Weights of a small transformer language model: 686M tokens.
Each number is 500 + 50 x the weight over its row's rms, rounded and kept within 0 to 999. Layers, rows and columns count from 0. Numbers have three digits each. The size before them is the row's rms in percent of the matrix's.

# layer 3 MLP up, 1536x384, rms 0.0657, rows 1096-1112, columns 0-191
094:460513483432460522491464585566431482474565504557614627509525410472569493517468506540497477543467508444526491611504552470463456532566488450463468493410615430452536560470482481531528467476494535529478521381500540483574472476500520456519493540483446535392484419578532439423525431567517441524547482488457526580554476539501462515521433428570486528544509516520467589528423476481464489475456570541420591516570538520473449519539495514594487588475480499454570468516546442537495471482495470521496584553497368513454435494524558609488514554405518602412505444557505501471565510547493469457
103:546464519549473592476460534471471514462532524457578537511455530499456526482421559491501540536451444520499568418482493426469442531460426408442467427485532561524454541445456443475492489496515504546402556443511479537478510529459568420676520550517516550473512440477481537475582462473493473574561485527439454492422388556500459417524472598437510489452376519485470507498485527510454516555560559547514345577565386557442432438451498450506552424486543530443491534487434641461529528434470442453486548615549558512458466560389503482451520568519531482457547493505480432476446446580504529468
106:445540588481568501600448517463478395511483473420462479501465491508456549524545501578494552543511522596381566590530401533509563556436558562480507548554485442508491431465466466510380498494558513575449523491577446472598541422502563561551566492479510519474509529561464473495472491585562453508587489491439489499549502537457382564510446474445443565571416478520550591503487456461543427487484492514536566501419537483533550450466461541396486529519562427510569455521447575456524520476480500512443538441538486534445530510483475518475451596517455506549466503518441437554536540400499472509
104:485487362553504483414522489460526466546444531387398429537465493461527454542434561458478513478481503494558548549334461511464488503507619542498490597569414426485530446498455466444495528532504475479625614636557541588478507498501534544456489483427552540600407448496506515498522545526448500504610461448492464555483477547574484583483473541512503591531478464595490482452494475536498485532536459538522558480500440418444386521478488580446470507573540441475575491485529469448447454450494410613529491490440554531574441497498413474491433553497534530425511473437513550395528549450444518486
095:497536522484456495524487481507630593467530506598402551486495650511499431496413427447505571448502521387487486473531450468522429477546504464570449493502466513484568530443519546506480402484507433497454521574536546472588519500446419568510509499438525458467410470503549490417519425435547508547369480505576488497574543530517451457471592491491505439526523442521488512503512499464584506533513475494547655551425492526454484553445524519414514452569450547534447430533546569503541513538482429445554416451553549532561467498497513459497576441508536436390540500558511411528533523531507488504
096:501591433487514598463497510570467484469470555620517531445543469538567520507535481478542445497550568548507436486558405483525532487552536564491427503558440510509585503466440524490499482461399481492489573529542510439454518461560405447584496593450490550493507407553557492484444459474525477512410557555460405482478519546511473517545457458513509495457620566528524514512528512425543540485486475568569492429354580515449588532503614551496469487555518527469566470506454464414593426410561462400585517460583496411492490455565447488532499547487475482477440538509533513465500452589393554469
100:547509425356524504480414565470479530555526534482418562539488535386567542418450397597527474584519537434569517487623490534525441505491480531550511530464548560478489546497531498576538497483505538530496508528492585490448477520463387485566523559410458559544414591511523492503507464518432457511507529555592444566506557501478517593490501497469456510600508475555576609590467473516418516451544569500541460512562518585510515429490500481466418575489489485511469376561499509454544504542490465507545587513493545489447511512487468535404456447454463499471425468518530520550504482484513576457
099:441520434495556577510528579548533513501439516454570490496480496416525505498508537485465551519441580449583576481422401515475477494543467540499555539526512520480465511483437449544494487467453582535459526490575509494475516461520536510587524488460437481515430538548490583488529441452538464490549469470460412503567559518499588448450552503458460410553462527544497432496435444351439404509551460551524472463457413577540497500611512494552459455466532451528529537582475563398566542487533491541520466420501409517475511546426406498468484464543495494525521508439432484519477545593509422447
091:510466406488436497504480525503533405501578532492552491463493422451483535434512542512508508466465522451572547471431464514504509500578542490537503443537494529549451581404407487503485539533463527407544483465463497452622503399561420410581486503478594485548459469508566535406516559530590453481533563459531453542459366522518483556513556517563497497574533526574442565493466543485547494493499438489466566421482516551525408577548510535528445460577512464522504575522568501474488578477488378541478491499533522456441432516514557498502553508486420484516436487483512470509582583454509501491
096:580468425448463439543550466423468399531556527538510494458483405566525529502578504542460441483455475491625569410532483512482534497553537500497556540536514568529545538566542605512467577452451429484632460631476532525519523528587415543410491581450529553496484525529563568535523525525502509538467520516535573474537523571553498496551460510552545521507583582553536467550421516566490521524568481510501586470511488524584459458491510482453450472593459503565446526454554532459430531478473382490544508434470507417486554573477451508516586442424560457489483517466499506433536497467403601451
112:463514489497554534505523471547467524546538607375562584494488550493518440474467458463523570592474495508454539506477458466578440443499510487437503512491439493477401558477471597504476508482547594478482469443484551460553573522618446465497545532472477512495502482452495559535543465456504536497452503629535522486554535508464381505557512561525505501502541538536584492479556426563435487487560436597538464579577527467443453484407549528547498497518476493477502446547446459476600463458500514497489528416519558531505463512528479408503348487452550536502595470419467463534574527518516481484
097:481465508516392465547603353583492438481532584491447500492549492421503440503496369521586538496537491508474538602500441515529531459515438522420511423431437552559488468553409473457510508494441487595518552456565500479467498450562440492455521498504492523501453489377541547530543570599464593521471527503502477474518577518543426525535507498461468544572509426512517501455545541524466523532529382507565522417368622558547507484505443567516495475521491441566477480541483524460467486509428515555429636529564488556491517415468554482577524591513463512608496493477502472487566507426466495540
106:508517518444547478476438489499530509453413492448509483469576531522506466453454453511523473447476581549496566609591472430503433414445590564530530384470543548453573542507487446541547479494493469524560474487540536421439515503547484594469544495481478535455519441459549426454473445475443503516461570426559437511562520655580541511471449510523513462500564497397486564518567506479497485533538446524476476558585560442527466538529484488500500549550498491501476474447496504559554498401304500558609531464507576436466436440567421479552516448521502508512423474536514525501562412620541506386
096:466511451466570576497509558565554453540526525526534509502483434539525469443478471505476561437446521506500408476515500521568550466495483437476488541501518484461514604425342499482466517470434466523468451541476407579546547482554577493541529443514467500443511559501542605510431567506509494541524454557597559527539542547540488470467553551500509510406542568454435511531487403571552447547429494435523394525586604557549452555460562505464510556582437434574486382549503533432494580438452504495581510513479532463459498521423508426511447523530481583488473435445478426460555531417510339485
111:494522551464556429501497539588467489439374484468528459462512443507515466463584538503471476464565573628482497553431504409490455494492477531428483459494550503488490456555486505486445504469472429554472549526499610512422468537448534462595499545443473579455531544508530472512389488542511445549480570512452563453474445505462497516556584465512457455491488465487441467523538576431542465517461431584506432538466489563533508476503520505490536515531493464429593538550524555526509533524575386568480568510589486463480529533473367528447432486515424544469557491567487560462550394432507476491
110:445443524454518572576488577474486442508364525518489467533488570493567455493437475574533519473422518603518477501472415510461478553452409552575499507520531475450560510422550462475426509477526499453507503569491480544453508478580477435445495469547491564453426499492562568405451528426453507508457578461472514515443437544512458514445523452512439517513339518533511560462538493434566484522482448586487418482449367482569601463436476515522521627535430519504506477568586537442496414489554521504548555584561605452458553513502454502480521415507495459491445494481503607501510517496416399550
107:511463453501403571538453475462489441506444463481517569425427471476508601495449512575520600471542539507524594438452527524389407419531518593543553438508421493529504545512448429557379528463535423450510562570456460556534479437528479535510501466522503506492387506538598536393515434487414519542479546594515538471602537506571428586565577481501453542505558518524473517464504534504523448413517515510494502511471394550448519513479484493470443522530507585488560529488508443525486482503451484451613485523426462517618482493572442440453498521599546498481592524585502600521540377462499442535
# layer 3 MLP down (transposed), 1536x384, rms 0.0469, rows 1096-1112, columns 0-191
094:471438520424451397434470505448509433532532533484406512532493499532425466521468627513491385488550523452510495450452575502515472527432512531535577582534525479541575485521503495467537555521478572462504453523465450478513555479567536501513422499553521562514495526449543531447521524451525537498599508463476494516542514493458508569489420475503470392514535441566454462506487474495415528547434538493563480544406509537525573515501456519399486483558517448496392562573525546550451474454420471510550539435555480465549423571538515499580472490481483452462455435457460568525516507409550516502
102:549445435465480511487591519499503512440518648554444448446550515538506481485591460522479482485511507470585498465496513546491482538553566536568509542479548425418499549536446533512494514611439563533471480511502509502502494473424456494449426567417470568455510495462473469569478507536584438553522504547541527507465462438479417491436435521414496466458467446486462479451492554423434577489466463426489536460460517564493581528532477448446428600452451567599557554608568408527470542538491571544417580458490519473502550560472498547480448468619567362484517453406524451453638534454535475461
105:492514548511541398532610547590492578550551419486507482569575465521440490458514551471439445511513502500556443488514488464506539530454523459478483530470462494522534470479451537464484506541551497574477539569500465497487530442524610495530557549513548455424425497491489520502474459530538480475517500523478493514504484461373519440530504499527347510569455544518578514527506498468592475529477532602557559516542482422458403541484548536479520463530635420439525480475518473519482534472482480536498385498416416451419482438561431535507501568496453490551405567489483475398521478472481509573
101:463504488516448439531464545527573488480470419535499491596513391640451472477637464473559511626456575473501519499499506468643506442531496450507497453514455523509487536510515556415522457497439529493542467600479413576542418501489597561482552510500497482427443504517469418558621462578519460518495450469394550540441525455493492516532596496526514520472488510531494582392599477505481537456535553474455445516496545479557515449547551511458579397572421529567533480543509510532437476577556558447468453547571581460503446492531545458533511479482457438509563530565572484443387494494516603430
094:561539515515575566452463448520633544412530526542535379515493465502531512520574472410409525554506523566456484512425497605521536479443517448500507503462463500552486461508585497464525441631501540490510507412560527444434498471468524512415481505455486574488516488576483579565540535458533465583512516510515466544461429468412498438513491588478445497546491445475497481484480537539481492482544539532471455466524525507508425580511493479511482466514522581472451543519574550501410481515488612515480466513467487488453470512457539397486455621496406496436456466458450442504485447479641495562
099:420526572414522466592588542504550482571483512541488520538552521523587460505523560477485575537451512429494488503454584479513528506511571552492558502447489468478582466472524528523516556442470597539477586565433483614455517466487560495530508483510588472419542525548523471561531558409510449522557547515470643582446462572531504471472498531435488436495443529569498549400470421511398530433503550436561475570511564486465446464453462403509515471452402534578467485412469523548542492466516562544507496496519457598512507462470466581410508523490521501363400463446469440501547546439543467520
101:468486496507474529519537494569553466540384511416445444545472508500485530594330508417449630539500463356491460514517571572567572537488494519511433536558491418482485451404477527515419489537474482512595480496424475413493389502501570491534531508563457541443574521534495528533477484528492434563493449514535453523528547478443522590547558496498533478428530527551590529505463475489558560539535559498526515487474468529541559522483444523522494520482428538484477505519461389501454477554556535584497495486559491496488432456570528470489512464485417482468416472551618498569459504456489512543
099:463501454478369504468500464546642454396494562436534437514458579535502405532528542527506462454567555531493537451482482514530492533443406471419485482528437474521487473520511540503497520513565543494467534542377530445506456572529508506555471460516497482511431475457561449496506501598533558507491445505519554471588521492558511517448423525481599534496595524565550381481396550518460482486578539487521521544496462534586524524472496437538565489476481429493609438446387490439468450532504571600574536449574480512525407547455532534550487448473450425524519502467598479499419473514457502436
092:491587511503550548478484539428389505555494379413487532481490437416574467557473540559509527458375524475584480468562543506546495533482541507594650485579451471493444507493586507535638572495564525569492536561357509469510439424519505491509516471567485455477475632452474431524532536505580461497455590514548490452500573640471517503569527593515537578528548495518444531480468505536499609532469484472496428475502502623517504463496476496443411533534459507502402533445409456460459435546457568534488446445506556530545495496453454467466624501481539474567442505478481428428427510483475470471
093:513455407509444484533486510519423455512604416557497446544427493496452500584545482555488487463562466605595467542376572488525538534542446525449394443566460445526435544455514525435494468464479650404500511549514484445479566414538524588526512430429514378457520474535500586467449538541532566471447534493497520405520506514493600470458466504427436500493504517476534472509486500529492455567475545512563544521524435503480550576534575488469586583476468561553498480465509463406610471570585473509475441482473486527535474513503510445519473457596499511503514495500566573542516541523494497478
108:510522568639481613459502559520542478467491505461487541614481513443467373551529450526415491575485560484499542576594524457522501462468513508554514494522577470460587458418548523472565540459516475497457414460533497551491421531461457471540490500553415585432550567412404563487475525482518500528545503542421447543482481511398561483501492537602438487369543483572557559423560523514551425571446470483535461536533541488377384459507463502594487538387519491477481518542503472557535442454423505429555530431472495494579453444525425543485510484514519531491560549478482459535412592491567475542
100:649529460498424506622432436519520465544495542545516452482439520421481549616507461449553493488506544486478454498572533491453474496486457540506461519490487423481525569501476479439485603481456515480546448484546500463458556478393562491471510475440576466439566521425431504488481521516508563503529523511538484517531444487512517495476502556552468462518553470504407373493487494524477506526499467523541523505426494503591479477459571555561461369489508394375507550446520523463481426524451554510484467500462548466529482462472532481524458562402560490533605444492482521534446512577534595567
104:487539483450465525493498513442524458448452554471561475458517493545564513446522540492547611573561559495478533470508497563574547485381457506478426475439557472612577469365611565499501455480462463418475421498427411471423429387463603488481428521427512510520522521455550504488517421499437555447514474458501513515519468443428444462489412400425540522512481479451540560436507555528440481498462483525577484447498521606537532533513483493424542381529524508504439658502558481629495464485475438532535436489505531506518591542539532539611447444460537524566495536485521436583455465556539595504
096:560540452530531489504536513541472536482555454481436493534466538432507492516439476417496443453492547387528544483506576570446456545485518414457517478520495576533486415457436475518518492467522400460543493571542515523415432487544536482530517432457567506527488509505464631519532437485431601490460510463459454574458494530481458563534601472420550443520495560485444528499495476489478531465465446618470482547584508454497483505526514537458515525534478403551449569523592569485497564421499449476530533462491449524440501481485443636420561463488408455482537555533486412545507491527494545547
111:584519451530534460460478518483472548510505467447519486484512505564546426434459541494473531478445411481482474462516556434566483474479546506438469500501352501560427480479496463444403492445531592557528453473523470499529471521454540449503499509557482514589487438520491533478527448314453543408525478550470502461585476525476500496538476535598502520593488526497474567547486478429538552451432493514528491563546394416540529456519495501510452492440463496491547501549437514506390407449475485497485527503516551534556426566467494548560541559500472511568569587499478505591501519519512466469
107:503573554521471532465541509467473470461520535504524519570480598490491539529480499500595441533546550591482468476442462435554563405565542474534540558521480477490495515454427495464513460561495429506410503509496386416517516385539409532497564461540532521457377533516588537471427552488443560472521544548492574547528512493496508519487439367528442538457501487417567458499498512551517454490509484569544386474419523523453472473502461558487508598477455486531432559540480530681481484493449479512490526569497630433498511373525520483540436469457543563441432419537489533506506498571465495660
106:488463429567534440434412537541486505503528439499544490409392441428473568584504465599445459537575514480491504486527490491430461428500578429540445452549496616566469449552441476486433437467546441490512502586556595552457534549567536477556509514474543556487593450582492543446510430477485627443469493423473495477524448512565513512491534463489547573516487580459492540376477488483521449502499481526494515458390557527376478575477497536442585644602514535490504552490488497444469532440560392457548397526564509366475524563461467506518437454463507497502530574541531539518526458432461511553